From a checkpoint of a small transformer trained on Wikipedia: width 192, 4329 steps.
Each number is 128 + 32 x the weight over its row's rms, rounded and kept within 0 to 255. Layers, rows and columns count from 0. The size above them is the row's rms in percent of the matrix's.

# layer 6 MLP down (transposed), 576x192, rms 0.0456, rows 306-358, columns 64-127
size [ 93 100 109  92 103  86 103  98 111  97 112 103  95  99 104  86 111 103  87 102  89 120  90  87 103  80 107 125 108 106  86 100 121  83 105  81  86  97 100 119  96  94  96 109  95  99 102  91 100  95  96  97  86]
[[207 124 121 125 126 105 106 107 181  94  93 125  99 125  61 189 131 143 160 163 136 143 118 130  72 185  87  99 139 141 124 108 130 133 118  85  83 136  87 118 120  56 118 144 120 104  57 151  92 111 159 148 145 129 146 144  91  84  88  97 143 156 142 131]
 [139 137 183 189 170  92 152 132 122 140 165 143 101 162 144  71 132 116 163 152 108 147 142 138 147 157 172  97 157  53 111 172 187 168 161 189 123 125 201 141 135 104 116 140 120 117 144 107  75 148 147 174 111 122 112 117  69 118 121 151 135 123 150  94]
 [ 93  65  94 137 173 148 140 185  93 132 143 146 151 141 176 150 174 178  87 150 140 112 152 134  77 122 149 108  96 134 129 184  63 132 160 108 124 131  83 180 146 182 161 102 139 150  98 176 184 141 171 185 159  97 144 134 126  80 127 141 104 138  97 126]
 [116 148 164 123 112 127 120 102 128  89 172 145  92 112 108 145 137 155  97 131  98 114  75 161 176  98 126 130 106 122 123  71 154 114 151 125 187 177  91  91 131 114  65 127 127 194 103 104 130 175 110 147 143 124 143 118 120 105 133 147  80 118 158  50]
 [ 95 104 147  95  90 130 118  75 145 159 122 121 129 156 141 117 135 117 100 146 118 161  88 159 140  63 153 126 105 130 161 116  99 103 127 112 162 158 111 116 121 183 145  91 123  62 101  87  93 112  94 152 129 118 179  81 181 144 133  79 174 125 115 108]
 [163 110 188 182 176 177 140 127 181 107 119  79 107 111 142 144 139 133  97  89 135 115 209 107 172 121  33 138 155 113  95 132 120 137 161 186 117  81  84 173 100 126  91 164 163 172 112  98 106  98 116  96 119 115  70 143 152 123 179  62  98 107  81 130]
 [124 155 113 128 145 114  42 119 191 111 137 131 131 135 137 110  82  80 162 187 118  98 155 130  93 150 150 102 152 161 181 125  85 126 112 140  96 129 151 119 127 162 142 170 133 130  95 132 100 129 143  93 107 113 107 112 151  82 124 107 160 102 164 174]
 [ 83 158 135 113 120 135 116  98 131 100 158 109 118 152 127 130 102 133 158 159 159 106 106 110 110 135 177 150 108 115 182 178  99 133 150 107 194 137 191 189 133 112 144 111 113 109 165 123  73  74 156 137 147 156 120 127 135 142 133  75 132  88 124 116]
 [158 127 166 141 148  74  93 124  77 167 137 146  95 100 128  84 150 155  79 128 144  59 142  92 182 159 160 145 135 112 148  86 164 117 141 102  79 107  87 152 169 106 125 129  98  69 150 144 112 118 181 206 108 129  88  98 119 187 121 173 161 164  72 110]
 [165  96  64 102 104 136 107 142 119 113 137  99 126 108 111 161  96 147 125 156 104 114 198 170 196 146 145 136 153 138 111 145 181 148 166  91 125  88 100 193 122 175 127 115  75 117 103  82  75 156 138 168 124 124 116 100 120 157 115 155 146 135 157 147]
 [155 135  94 130 150  38 187  87  98 159 168  71 105 149  85 168 116 102 139  66 185 150 113 154 106 183 111 198 194 121 128  91 128 100 132 142 158  66 125 107  61  67 122 123 114 127 133 122 119 168 142 125 129 151  71 173 137 155 137  74 122 141  60  91]
 [112 126 157 110 159 188  78 116 153 127  85 181 112 113  92 114  90 143 121 119  71  88 105 151 157 112 125 107 110 154 123 124 133 169  93 152 129 149 143 120 130 124 130 166 107 164  92 152 125 166  52 170 213 120 120 138 109 121 142 174 144  99 120 184]
 [170 180 150 147 120 140  98 194 111 144 125 109  94  97  74 124 152 131  87 144 123 145 152  63  92 152 118 132 136 114 100 119 161 153 201 164 171 145 129 113 160 146 152 139 162 183  73 123 119 161 136 181  98 115 155  68 126 191 155 106 123 169 141 113]
 [130 158 134  55 136 117 187  64 110 131  72 124 148 181 112 176 123  82 113 119 146 129 144 151 131 163 109 148 116 154 142 152 126 138 100 119  78 103 117  99 161 118 116 166 106 210 123  56  76 118 160 109 150 108 124 142  89 153  88 142  73  73 134 105]
 [116 122 121 182 155  62 132  97 127 161 172 129 116 131 130 158 108 128 101 119 133 122 131 135 138 141 119  80 204 106  95 134 133 108 177 139 143 124 137 124 181 101 132  77 104  94  97 105 120 108 129 125 107 105 164 146 126  94 124 145 105 129 129 113]
 [132 156 190 131 152 124  96  58 107 140 108 101 168 158 102 139  91 100 144 145 116  81 149 137 158 116 125 140 105  86 115  93 117 141 172  94  85 111 175 172  82 104 121 118  97 189 160 123  81  94 108 118 162 164 139 104 143 161 169 132 102 149 116 122]
 [ 70 109 147  98 169 148 126 172 131 162 163 142 164 142 147 205 115 126 140  71  92 100 120 113 144 167 121  82 140 146 100 103 149 158 119 126  98 135 121 130 180 117 155 151 139 176 111  99 153  86 152  94 165 110 116 188 134  92 160  59 142 149 115 171]
 [127 152 138 123  62 103 183 154 145  76 174 102 119 172  90 124  85 158 139 135  70 157 161 186 163 153 147 125 121 158  81 131 125 178 110  99 124 140 155  98  87 116 109  81 117 147 124 120 143 147  97  93 109 128 145 110 104 134 129  99 139  76 113 164]
 [106 135 210 113  85 153 128 130 152 139  75 103 158 127  75 111  80 122 131 100 106  91 108 181 146 102  85  87 129 182 103 105 170 101 210 174 115  95 136 137 137 120 130 115 122 126  88 136  78 162  77 103  99 147  70 139 128  84 156 102 128 114 109 164]
 [ 79 105 112 171  95 131 177 146 157  78 112 145  88 101 128 154 156 159 104 175 127 103 145 121 154 166 124 170 149  86 158 211  75 111 132 165 124 116 149 123 138 132 115 109 112 104 155 194 150 143 166 128 144 145 125  98 114 161  78  94 119 156 103  83]
 [150 174 103  81  78 118 128 112 134 116 116 138  74 169 114 121  94 144 127 181 166 135 136 104 139 140 115 105 138 152 126 118  92 163 151 202 144 171 151 122 121 153  95 118 142 151 151 187 140 138 125 194 129 129 140 157  90 113 161 106  56  90 130 147]
 [141 124  70 146 109 141 113  69 137 148 116 153 121 156 211 127 193 108 100 101 200  83 115  88  93 153 130 105 149 150 145 112 105 135 114  91 113 140 140  78 125 139 108 144 178 172  97  16  91 168  89 143 131  95 156 101 188 125 113 107 148 108 137  95]
 [ 96 154 127 163 108  97 148 199 133 141 156 111  70 151  88 140 126 107 117  87 154 130  72 160 148 177  64 111  96  80 178  93 123 133 130 170 167  65 119 120 131 193  77 145 185  92 108 192 120 151 168 156  83 144 189  90 158 120 124 126 126 160 120  82]
 [ 93 129 164  87 121 132 136  98 156  93 137 146 168 159 105 147 120 167  94 155 130  39 149 121 129 115 154 156  79 162 156 137 140 188 141  79 122 116 135 113 185 173 202 162 113 146 139  97 135 102 121  64 128 114  99 162 105  76 126  76 139 211 153  71]
 [137  68  73 118 165 119  83 149 108 129 122 190 173 100  89 163  76  90 130 178 101 180  93 127  78  92 122  60 146 137 185 100 148  85 128 125 117 168 128 139 112 157 195 134 117 145  72 111 113 157 178 115 154  78 143 163 108 135 139 129 115 133 113  75]
 [104 126 125  59 116  91 185 174  79 129 141 133 135 113 171 182 122 134 163 201 143  61 135  95 114 108  35  63 127 116 147 138  74 144 101 146 139 160  86 118 131 102 122 148 106 135 100 159  93 175 102 125 152  73 159 106 113 130  95 162  85 132 116 157]
 [ 77 180  99 154 150 143 119 166 128 184 163 132  90 110  81 169 169 128  56 174 117 148 102 160 106  84 221 134 112 144 123 106 140  84 143 109 141  55 139 126 111 134 125 124 168 130 119 126 169  84 156 135 152 132 120 158 190 102  93 166 161 154 135 109]
 [155 108 115 109  98 118 185  65  65  98  87 174 123 139 137 129 164 135  90 143 142 140  56 184 150 107 133  94 130 128 128 166 157 107 153 128 107 189  71  72 138 124 150 144 135 143  97 152 128 101 112 133 153 170 135 128 133 143 151 175  81 109 128 154]
 [146 126 136 158 136 149 117  78 138  58 143 171 129  74  58  76 168 118 139 162 138 127 136 167 106  74 139 143 109  82  86 136 161 142 151 129  81  66  94  82 127 142  93  89 119  85  90 200  98 125  72 131  88 168 163 126  84 135 130 134 129 140 203  73]
 [113 102 215 131 143 157 103 152 121 140 140 157 112  55 112  24 161 162 121 182  82 133 123  99  88 139  92 132  46 120 122  60  95  90 120 127 174 179 139 165 161 187 153 130 126 191 108 109 112 147 145 129 178  59 138 127 104  81 134 137 118 146 221 124]
 [110 166 154  92  93 144  99 112  91 177 115 175 222 127 101 112 142 227 161 133 121 130 125 134 138 113 133 145 137 176  81 106 130 104 122 132 151 148 173 132 124 150 173 131 153 147 103 182  88 164 130 136  72 145 142 140  91 146  85  76 138 121  99 129]
 [104 139 127 152  51 145 182 103  69 164  89  48 127 159 106  91 140 181 114 146 185 113 110 127 127 170  72 178 171 126 143  87 120 168 153 124 122 123 138 101 185 108 139  96 100  53  45 170 121 115 169 176 120 121 110 117  96 132 130  91 160 115  58 105]
 [102 124 124 107 147  81 122  34  72  73 131 217 135 159 181 123 122 144 102 153  95 100 113 147 122 142  85 125 141 161 162 166 163 116 135 133  72  88 137 153 169 117 139 141 123 129  74 150 136 125 153 129 176  47 138 135 134 154 147 118 131  46 111 182]
 [ 75  83 135  90 186 150  86 131  98 197 110 139 163 147  99 112 110 162  89 176 148 116 133 163 148 142 162 146 117 120 103 122 125 112 149 135 151 101 154 160 144 208 101 104 183 188 129 126 123 162  68 162 106  91 133 121 176 118  42  82  90 103  91 135]
 [101 159 118 144  91 103 172 127  90 171 112  85  91 132 118 100 108 126 142 153 124 136 144 133 176 156 126 120 129 125 129 119 171 118  94 169 168  97 120 115 160 184 134 147 159 165 127 111 123 163 135 122 117 110  91 114  98 116  65 121 139 157 107 142]
 [111 127 110 130 107 106 134 130 143 149 100 135 161 166 191 103 101 132 129 143 155 156 186 131 133 153 143 146 181 141  64 144 132  91 142 113   7 119 147 101  82 122 111 170 153 147 130  82  99 116 135 153  83 136  77 110 146 134 126 158 110  75 108 155]
 [126 121 148 145  93  47  73 105 126 218  99 118 128 115 146 104 137 144 130 125 105 144 105 136 142 181 135 147 112 152 134 135 100 154 148 127  79 158 142 153 107 136 119  90 149 109 157 113  77 154 100 144  95 160 159 136 131 119 115  97 130 121 102 181]
 [106 137 165 127 142 139  83 117 108 105 164  99  86 165 103 126 102  78 199 108 140 126 166 118 157 152  67 107 133  86 119 136  95 160 101 124 110 110 111 189 101 175  99 117 135 111 124 164 113  95 117 104 120 114 125 146 120 121 181 169 153 128 139 121]
 [102 149 123 118 135 113  88 110  83 158 151  99 133  90 114 144 126  79 141 115 177 127  74 114 176 170  94 156 164 153 119 150 142  98 187  92 128 153 105 131 137 128 117 134 170  92 151 177  82 128  81 158 112 161 105 113 130 198 115  95 121 152 133  67]
 [160 107 144 138 193  96  88 137 107 138  85 109  71 116  98 148  75 131 136 101 119 138 130 116 128 144 156 173 123 153 151 138 143 140 145 115 140 176 112 149 130 111 119 143 168 148 115 147 143 116 160 138  90 115 157 119 125 146 205 139 105 165 135  85]
 [149 157 132 173 169 125 120  83 163 138 111  78 187 198  95 145 122 137 138  90  92 115 116 112 114 171 127  97 122 138 221 150 169 140 125  83 172 149 135 131 174 135  95 116 165  73 153  82  95 130 158 124 148  97 130  99  88 123 134 143 104 135 129  56]
 [101 107 157 134 153 108 113 115 144 196 145  92 123 129 100 133 112 160  49 162 125 162  99  93  81  99 144 114 113  92 107 114 158 100 118 152 117 100 111 102 139 142 168 150 144 160  87 116 115 178 105 149 113  60 155  88 122  89 163 160 165 185 132 149]
 [111 129 132 172 124 100 136  72 164 131 109 152 137 122 119 122 116 135 145 150 115 123  78 168 138 112 128  82  99 144 119 120 159  66 117 144 140 113 138  93 132 148 168 139 116 137 130 147 147 134 168 170 126 127  87 116  89 100 155 100 140 102 128 125]
 [152 172 141 146 174 132 129  81 129 150 171 152  74 189  99 127 154 127 127 103  95 152  68 161  40 100  99 140  94  74 126 166 141 121 143 182 221 103  86 111 137 148  85  97 119 216  92  62  98 157 156 124 137 109  57 130 123 142  73 130 144 113 119 104]
 [141 152 135 123 138 128 164 112  77 136 147 149  87  48 140 142 109  78 104 109  61 106 124 154 139 157 112 119 159 166 156 123 145 105 170 158 156 134 134 143 143 192 101 138  89 153 150 115 111 132  83 111  44 174 122 112 155 152 149 136  84 149  99  92]
 [178 129 127 151 149 132 104 142  94 107 153 113 178 163  75 109 118 161 108 169 141 106  97 155 148 132  79 129 106  87 140 131 180 190 122 154 159 109  93 124 118 174 215 155 148 150 155 116 112 148  96  97 100 142  46 168  62 128  74  86 106 113 190 145]
 [129 139  92 123 140 153 122  68 155  93 145 136 127 139 143 125 169  17 143 124 163  83 154 182  95  79 112  85 114 122 131 133 137  95 155 139 125 183 135 123 109  90 116 104 144 211 122 131 118 141 127 118 135 126 165 108 124 138 108  81 142 131 158 136]
 [142 143 149 146 131 133 173 147  92 146 152 146 104  83 121 188 164 132 162 136 142 121 106 188 120  48  99 154  81 101 150  87  66 110 205  89 163 169 117 131 134 133 110 141  98 164 215 177 136  65 120 162 114 150 123 117  84 154 150 105 152 154 120 122]
 [184 164 166 161 133 137  75 125 113 163  94 108 131 167 118  78 126 170 131 142 149 159 103 157 165  98 160 126 167 100  97 118 109 117  96 128 143 183 202 153  82 155 137 138 156 146 111 147 121 142  81 153 120 147 138  84  73 135 105 107  74 142 124  86]
 [ 83 126 128 124  84 154 122 127 115  90 154 121  89 149 154 113 103 110  86 133  98 110 176 142 107 111 142 182 168 177 141 110 117 192 131 132  89 136 125  99  93 165 112 192 148  90  60 124  75 163 109  90 135 161 137 169 122 153 145 178  78 163  35 112]
 [ 93 118 118 208 155  51 145 107 106 161 138 159 108 181  78 181 100 140 118 114 217 118  91 150 115  91 132 136 111 114  96 118  93 104  84 115 110  58 159 140 134 138 131  60  94 140 145 127 141 206  89 137 110 162 106  88 107 113 104  71 100 129  75 106]
 [186 169 142 156 169 145 120 145  96 157 148 140 151 146 149 135  87 122 157 136 130 164 139 143  48 149 140 122 172  75 174 131  98 154 108  96 117 192  88 125 171 154 115 133  65  99 113 113 118  89 164 117 134 140 133  91 159  89 116 165 128 108 140 108]
 [ 91 179 181 145 116 100  73 109 123 190 109 131 150 109 165 117 128 163  72 210 126 144 143 158 130 175 115  98 162 115  71 165 151 141 107 145 162 115 117 143  99  82 145 137 142 195 166 192  88 136 148 130 117 117 117 152  99  94  62 117 141 175 105 129]]
# layer 6 MLP up, 576x192, rms 0.0841, rows 307-358, columns 64-127
size [102 109  89 107  95 103 108 108  92 113  99  95 114  91  92 112 103  98  92  89 113  84  84  99  87  98 126 111 110 100  99 121  84 102  91  92  90 108 120  99  98 108 110  93 105 100  96  88  99  98 101  94]
[[144 132 163 113 149 166 149  93 111 169 116 155 159 147 132 209 200 162  93  85 141 141 144  64 139 102 133 124 164 117 121  67  88 115 118  93  95 151 116 130 136 125  74 124 134 136 151 158 132 102 109  93 108 148 133 125 105 101 126 120 135 129 130 140]
 [199 114 114 116 146 120 110 175  95  71 170 115 141 142  78 146 185 118  98 101  93 100  50  93 125 154 170 197  63 103 148 123  58 108 107  76 124 155 112  89 130 110 141 182 138 116 120 137 146 126 124 102  90  80 139 136 160  78 142 163  76 176 117  65]
 [137 143 117 188 102 139 117 144 168 141 104 136 114 131 146  94 143 168 103 123 159 125 129 179 151 168 148 122 113  75 141 136 129  82 155 101 102  85 129 197 152 188 119 116 154  76  89 205 149  75 163  87 166  83 154 120 104 116 200 109  99  85 155 150]
 [170 170 143 120 151 137 133 159 125 110 117  91 160 156 106 140 122 132 140 115 126  79 108 150 213  44 142 118 143 135  92 180 135 116 107 165 119  62 154 124 132  85 109 137  95  93 129 165 155 138  77  80 137 121  95 165  96 124 126 150 127 152 115 117]
 [151 121 106  92 167  92 126 122 115 143 161  79  75 129 117 144  66 121 137 116 161 153  69 149 105 151  93 154 118 122 164 148 128 183 108 103  23 108 136 175 150 123 116 156 136 135  71 150 130 160 158  63 153 147 141 158 142 121  96 111  58  90 179 134]
 [147 129 145 134 104 151 121  76  90 174 148 104 118 167 143 128 185 142 226  89 136 138 167 104 147 130 150 134 125 176 176 106 147  91 121  62 104 142 114 104  89 106 126 132  85 115 204 182  67 111 125  84 190 113 122 178 101  99 127 156 105 168 112 134]
 [124 130 122 106 106  91 113 165 120 103 103 163 125 123 160 153 183 182 125 186 166  85 111 151 195  33 119 152 128  75 106  80 156  93  77 135 128 162  93 107 156 154 145 138 113 197 119 114 111 122 149 127 160 163  87 123  85 135 131 177 111 127 107 159]
 [138  96  83 202 154 166 175 118 215  72 101 158 162 183  99 103 151 154 102 131 140 125  99 105  81 106 114  63  99  96 109 125 108 142 118 126 162 102  99 149  99  96  64 153 114 145 145 142 141 116 161 105  98 158 120 146 173 125 145 113 159  95  94  83]
 [ 90 155 149 171  87 169 167 115 109 148  70 128 157  71 117 147 143 116 117 182  53 106 141  93 128 148 191 156 137  89 124 187 154 164 141 120  78 105 139 118 124 155 126  84  92 180 123 154 174 147 160 120 191 146 106 137 109 181  91 133 137 145  90 110]
 [126  81 143  95 116 139  83 135 184 114  90 161 159 134 101 142 131 144 137 126 117  51 119 119 132 144 187  97 160 136 105  99  85 114 139  90 168 133 144  79 105 105  85 187 164 119 106 128 162 125 121 104 112 139  83 210 142 200  79 156 131 132 141 163]
 [146 157 112 134  83  14 109 133 157 152 117 102 135  94  92 142 125 128 149  98 109 120 114 128 175 132 164 146  92 164  94 168 121 133 143 160 152  84 137 143 176  95 151 151 136 165 130 147 136 126 155 128 141 120  90 104 112 125 121 169 110 132  90 156]
 [107  98 159  99 109  99 131 158 170  94  86 128 146 127 143 149 184 118 196  58 136 158 127  94 110 121 119 144 114  88 123 151 122 185  85 209 106 146  89 115 126 114 202 162  97  97 124 160 149 210 166 140 105 156 140 145 175 126 182 122 158 103  84 126]
 [194 139 107 122  88 163 171 146 126 133 121 129 105 160 186 127 175 165 123 109 116 157 135 150 111 170 127  71 152 103 180 132 145  97 134 143 217  92 138 176 104 134 116 140 128  81 166 140 182 165 156 115 155 121 153 134 111 131 140  82 111 168  94 104]
 [ 88 104 181  88  89 162 128 119 195 129  70 184 110  78 165 110  99 140 122 107 103 102  85  99 141 141  93 108 183  98 112 166 129 139 124 141 146  85 142 131  34 134 160 122 152 125 101 147 120  64 118 152 100 153 208 117 167 154 185 132 100  91 178 128]
 [124 118  79  88 154 120 129 190 119  93  84  66 117 119 152 145  94 108 163  91 167 156  57 130 131 145 125 185 115 103 139 132  57 153 100 139 131  98 140 120 136 113 155 121 158 135 160  76 191 120 164 131 120 156 189 158  75 175 114 117 110 111 170 141]
 [168 174 103 148  82 132 103 103 193  96 103 108 120 103 139  59 145 125 161 132 143 120  85 100  80 149 145 149 100 158 185 153 101 123 146 118 148  90 157 120 107 128 138 144 134 155 131 116 127 129  90 156  45 124  80 119  96 173 113 190 168 104 144 109]
 [141 123 146 102 213 167  85  51  58 168 119 122 189 112 138 135 151 103 158 155  90 157  74 106 113 137 140 136 128 114 101 130 110 170  62 105 165 129 109 135 189 126 134 128 137 184 137 136 170 142 156  59 148 116 132 172 110 137  93 147 102 136 101  83]
 [ 99  49 152 115 112 188 122 169 156  84 169 141 141 141 101 102 120 105 157 134  92 161  94  93 141 148 114 125 117 115 132 142  86 152 191 155 158 113 102 122 206 135  86 174 152 117 149 137 126 183 142 214 114 125  75 120 106 115 136 130 163 122 157 132]
 [149 185 139 102 165 112 114 169 112 161 150  96 121 148 189  98  94  72 209 140  80 136  88  97  99 106 129 104 128 180  92 115 117  81 140 131 128  92  78 132  86 162 157 150 194 131 173 130 210 153 105 157 133 138 155 193 164  64 115 160 115 170 146 181]
 [157  95 137 114 114 136 142 120 170  96 134  81 127 157 122 156 122 103  70 108 140 102 137 126 144 132 132  95 165  93 185 147  95 109 185 174 121  98  50 197 187 159 166 169  41  84  89 166 130 163 136  97 121 172 139 108 131 104 148 123 125 140  97  72]
 [ 45 127 134 157 143 112 189  86 183 152  81 155 151 138 116 135 145 109 103  59 142 126 112 114 101  94 199  82 110 106 129 114 161 111 151  99  78 170 121 126 150 117 147 133  96 113 156 114  93 103 134  79 172 136 116  99 115 162 105 196  93 136 168 183]
 [128 136 154 156 103  96 130  65 117 135 112 136 177 115 102 134  79  73 177  64 106 151 111 153 170 136 154 121 154 147  93 168 133 174 105 147 126  84 107 116 132  93  50 106 128 154 117  91 134 176 155 100 172  71 126 137 174 132 113 158 145 181  84 181]
 [141 109 150 113 133 125 164 151 102 131 109 108 133 114 153 165  72 168 186  88 137 128 111 160 141 128 179 114 137 130  72 162 101 142 158 100  59 143  97 140 174 103 135 127  50 143 101 146 160 166 176 119 145 186  75 121  96 145 132  61 117  54 146  81]
 [122 136 153 123 127 149  79  71 118  99 163 106  81  80 157  65 129 141 146 143 144 141  89  73 125 107 121 125 162 127 125 151 131 195 187 140 136  53  88 135 151 136 126 102 106  75 134 169 101  95 113 116 194  83  84 128  62 178  95 166 153 161 114 150]
 [114 129 132 165  21 136 119  93 136 157 149 119 144  94 107 148 167 188 168 119 161  66 170 135 180 173  96 157 167 171 189 104  94 110 105 155  88 156 108 140 176 158 137 192 136 129 155 105 120 149 138 143 183  70 131 129 123 128 133 161 116 131  94 196]
 [112 147  76  92 156 101 156 122 124 125 124 176 152 202 177 112 179 101 146 147 127 157 137 110 104 164  84 101  99  93 163 116 140 133 105 122  53 133 112 124 185  84 102 143  93 141 132 112 115 143 144  73 135 139  95 155 149 110 121 145 143 100  84 102]
 [150 133 172  45  80 145 190 148 128 169  93 195  84 108 139 110 150 161 167  77 101 110  71 167 130 133 116  95 166 205 193 100 140 153 110 133  73 159 120  77  76 129  77 118 132  88  77 155 160 114 100 138 163 179 162 106 181 113 126 151  87  81 106 154]
 [153  89 101  97 101 134 174 134 150 136 151 151 118 106  94  92  92 168 140 165 119 116 110 135 138 141 131 199  83  76 137 112  95  85 105  62  75  81  94 107 152 158  90  70 139 128 169 140  94 102 156 158 113  98 111  88 166 154 202 119 110 145 101 110]
 [127 117 127  95 125  86  93 121 117 106 139 103 148  81 146  44 146  81  79 144 154 192 151  95 105 146 112 117 130 119 138 150 153 108 108 144 122  93  87 129 121  89 102 129 101  90 113 106 172 153 145 147 134 139 159 123 154 166 185 144 127 179 181 120]
 [168 141 127  90 113 171 137  93  95 156 183 151 140 130 175 164 135 123 110 140 133 135 186 143 106 117 106 170 164 141 111 107 164 102 159  76 140  83 133 105 129 158 142 123 105 163 167 158 116 125 183 121 108  69 151 141 162 125 156  92 136 107 137 121]
 [137  70  81 184 206 152  99 125 160 104 173 123 171 117 137 155 103 113 107 153 120 171  71 122 157 149 145 121 112 154 112 135 145 157 101 137 138 129 187 145 161  85 115 150 147 181 166 111 113 161  80 116  84 147 146 109 119 122  92 128 139  69 125 146]
 [ 86  88 128 134 112 183 174 106  62 131 132 123 134 131 107  87 152 116 102 130 157 168 130 127 132 150 123 114 157 106 115 171 111 120  84 117 105  94 142 119 143 133 137 116 128 110 108 112  41 132 149 159 171  99 155 131 157 119  85  87  81 173 117 132]
 [ 86 140 178 108 143 181 129 140  86  96 106 196 132  98 201  66 107 132 135  85 156 152 113 137 132 153 158 159  73 134 145 163 139  94 103 144  52 137 111 126  83 188  88  72 149  83 103 122 178 134 195 163 124 144 127 127 129 132 164 137 169  89 162 137]
 [137 107 190 117 116 166 136 143  85  82 165  97 157  99 119 134 138 114 118 185 130 138 137 139  85 105  78 126 141 127  91 115 131 230  80  84 102 123 154 102 140  83 135 113 118 121 136 158 118 127  85 122 105 124 165  92 148 144 132 195 113 116 148 119]
 [101 116 124 149 148 138 112 139 107  90 120 146 181 139 169 127 122 118 151 100 100  91 110 150  94 157 170 145 121 148 143 153 139 137 105 197 146  47  97  98  63 144 196  74 146  92  82 137 163 134 166 148 165 140 143 148 114 121  62 128 169 205 135 112]
 [117 116 166 128  93 163 119 124 155 142 161 158  90 168 137 155  94 142 121 177 111  86 156  98 130 167 165  85 127 119  83 126 152 157 188 149  99 148  79  74 129 135 173 122  98 108 147 121 125 168 147 142 124 102 122 143 173 128 148  79 107 168 176 125]
 [177 100 125 130 116 126  87 140 141 177 108 161 120 102 223 117 113  92 159  14 103 167  45 194 140 132 126 108 117 121 132 140  94 114 112 187 125 146  80 119  95 161 129  95 160  95  81 107 146 144 119 180 160 146  97 133 138 144 171 149 125 106 164 174]
 [177 120  59 165 168 120 192 116 129 112 139 108  96  62 118 148 150 148 106 173 133 128 169 145  27 223 149 187  99 127 168 143 108 126 101 104 178 125 150 155  77 130  75 101  91 162 129 127 131 149 105  47 134  93 120 130 176  77 136 128 108 103 121 155]
 [141 137 115  57 123 129 143 151  80 123 148 162 104 140 105  77 202 148 131 136 120 155  56 155 147 121 163 149 119  86  91 129  36  80 145 129 155 101 161  80 125 152 161 130 127 149 136 140 132 128 120 177 144 112 116  75 130 148 105 144 150 122  85 200]
 [152 112 110 125  99  95 121 107 134 100 120 142 199  85 123  36  84  74  81 183 196 107  97 122 143 145 137 132 160 166  91 171 113 127 111  81 124 102 148 115  79 166 143 139 141 141 138 160 192 105 128 159 108  98 106 114 124 149 168  68 140 123 191 140]
 [169 152  86 119 152 170 149 153 144  93 122 144  90 135 155 119 162 157 176 134 167 156  82 129 141 158 130 197 183 160 139 138  97 142  61 117  79 168 137 109  81 114 196 106 143 133 147 134 122 102 107 167 183 149 198 152 133  97 117 104 100  89  61 167]
 [ 50 112 139 121 138 117  72 131 138  20 171 109 133 112 128 154 119 203  98  59 131 112 121  35  89 143 125 130 131 125 134 142  82 159 131 132 112  95 126 164 153 136 149 116  88 133  66 171 123  86 151  90 112 140 115 181  88 103 160 122 102 103 167 146]
 [ 86 165 150 137 104 152 116 156 149 151 139 109 131  71 132 188  74 134 151  86  81 126 179 109 131 111 132 164  75 156 138 103 118 146 118 174 163 108 146 129 127  99 174  79 106  52 151 145  78 134 148 134 163 122 115 142 170 113 137  86 124 134  84 117]
 [ 73 133 126 127 168 127 138 134 118  98  58 142  85 152 177  19 115 153 131 115 154 135 125 160  96 136 179  72  91 127  95 149 114 137  82 155 121 128  94 132 137 137 162 143 138 142 168 205 134 123 161 138  94 115 133 165 154 122 140 147 122 121 176 157]
 [167 116 140  96 102 119 156 169 108 174  71 134 112 121 128 132 137  78  66 123 174 159 136 130  94 144 116 121 131  84  85 125  68 147 138 192 147 177 153  99 191  96  79 119 137 115 140 192 193 202 126 155  93 100 110 102 124 113  87  82 141  66  97  93]
 [146 162 141 113  74 136 105 124  77 148  85 156 167 134 103 115  78  58 196 137 162  63 107 150 140 133 109 129 109 127 187 143 130 152  77 153 133 165 200 120 185 103 115 140 123 117 125 101 143  92 132 141 138  68  95 125 134  69  97 131 157 187  88 184]
 [ 65 211 132 118  74 129 124 117 163 143 164 131 124 111 147 147 113 118 184  55 147  89 151 133  86 183 144 149 140 166 172 156 110 178 152 175 101 154 105 127 169 153 174 116 115 106 112  87  75 129 166 129 116 137 134 109 130 156 132 120 103  77 127 126]
 [183 144 139 185 175 161 130 130 106 223  92 122 169 132 152 144 105 138 118  89 167 114 120 118  79 176 156  64 139 157 128 160  68 138 133 139 128 127  82 116 153 133 119 116  72  68  55 159 125 142 144 117 144 131 119 199 127  75  85 102  80 137 107 152]
 [140  61 184 114 116 172 113 109 133 113 144 121 151  94  80 137 118 137 101 158 160 168 112 146 104 160  79  84 130 102 140 232 129 124 128 137 138 106 146 166 169 154 171 112  93 140 177 131 101 177 115 154 134 117  95 157  78 153  90 141 205 137 132 139]
 [187 151 106 152  92 149 168 135 122 137  54 137 166 120 169 130 155 191 188  99 126 148  47 144  79 151 112 106  90 187 121 118  80 116  79 109 104 135 131  87  87 135  38 105 128  86  91 132 159 130 125 155 117  99  93 151 142 124 175 135 136 147  88 130]
 [ 89 145  74 104  99 144 115 106 111 110 124  63 141 117 142 107 120 125 150 133  78 106 156 154 121 134  96 112  62  91 154 103 127 123 126 120 164  96 172 100 107 176 105 147 146 174 127  88 118 149 147 119 143 126 127 189 146  75 169 140 139  90  87  87]
 [113 160 139  93 163 139 121  66 164 126 128 138 150 124 113 144 191 117 128 132 168 128 118 101 141 152  73  81 179 141 161  95 127  86 141  40 180 118 173 111 142 126 118  71 158  70 152  96 124 104 148  90 131  64 107 141  90 147 162 153 166 158 138  87]]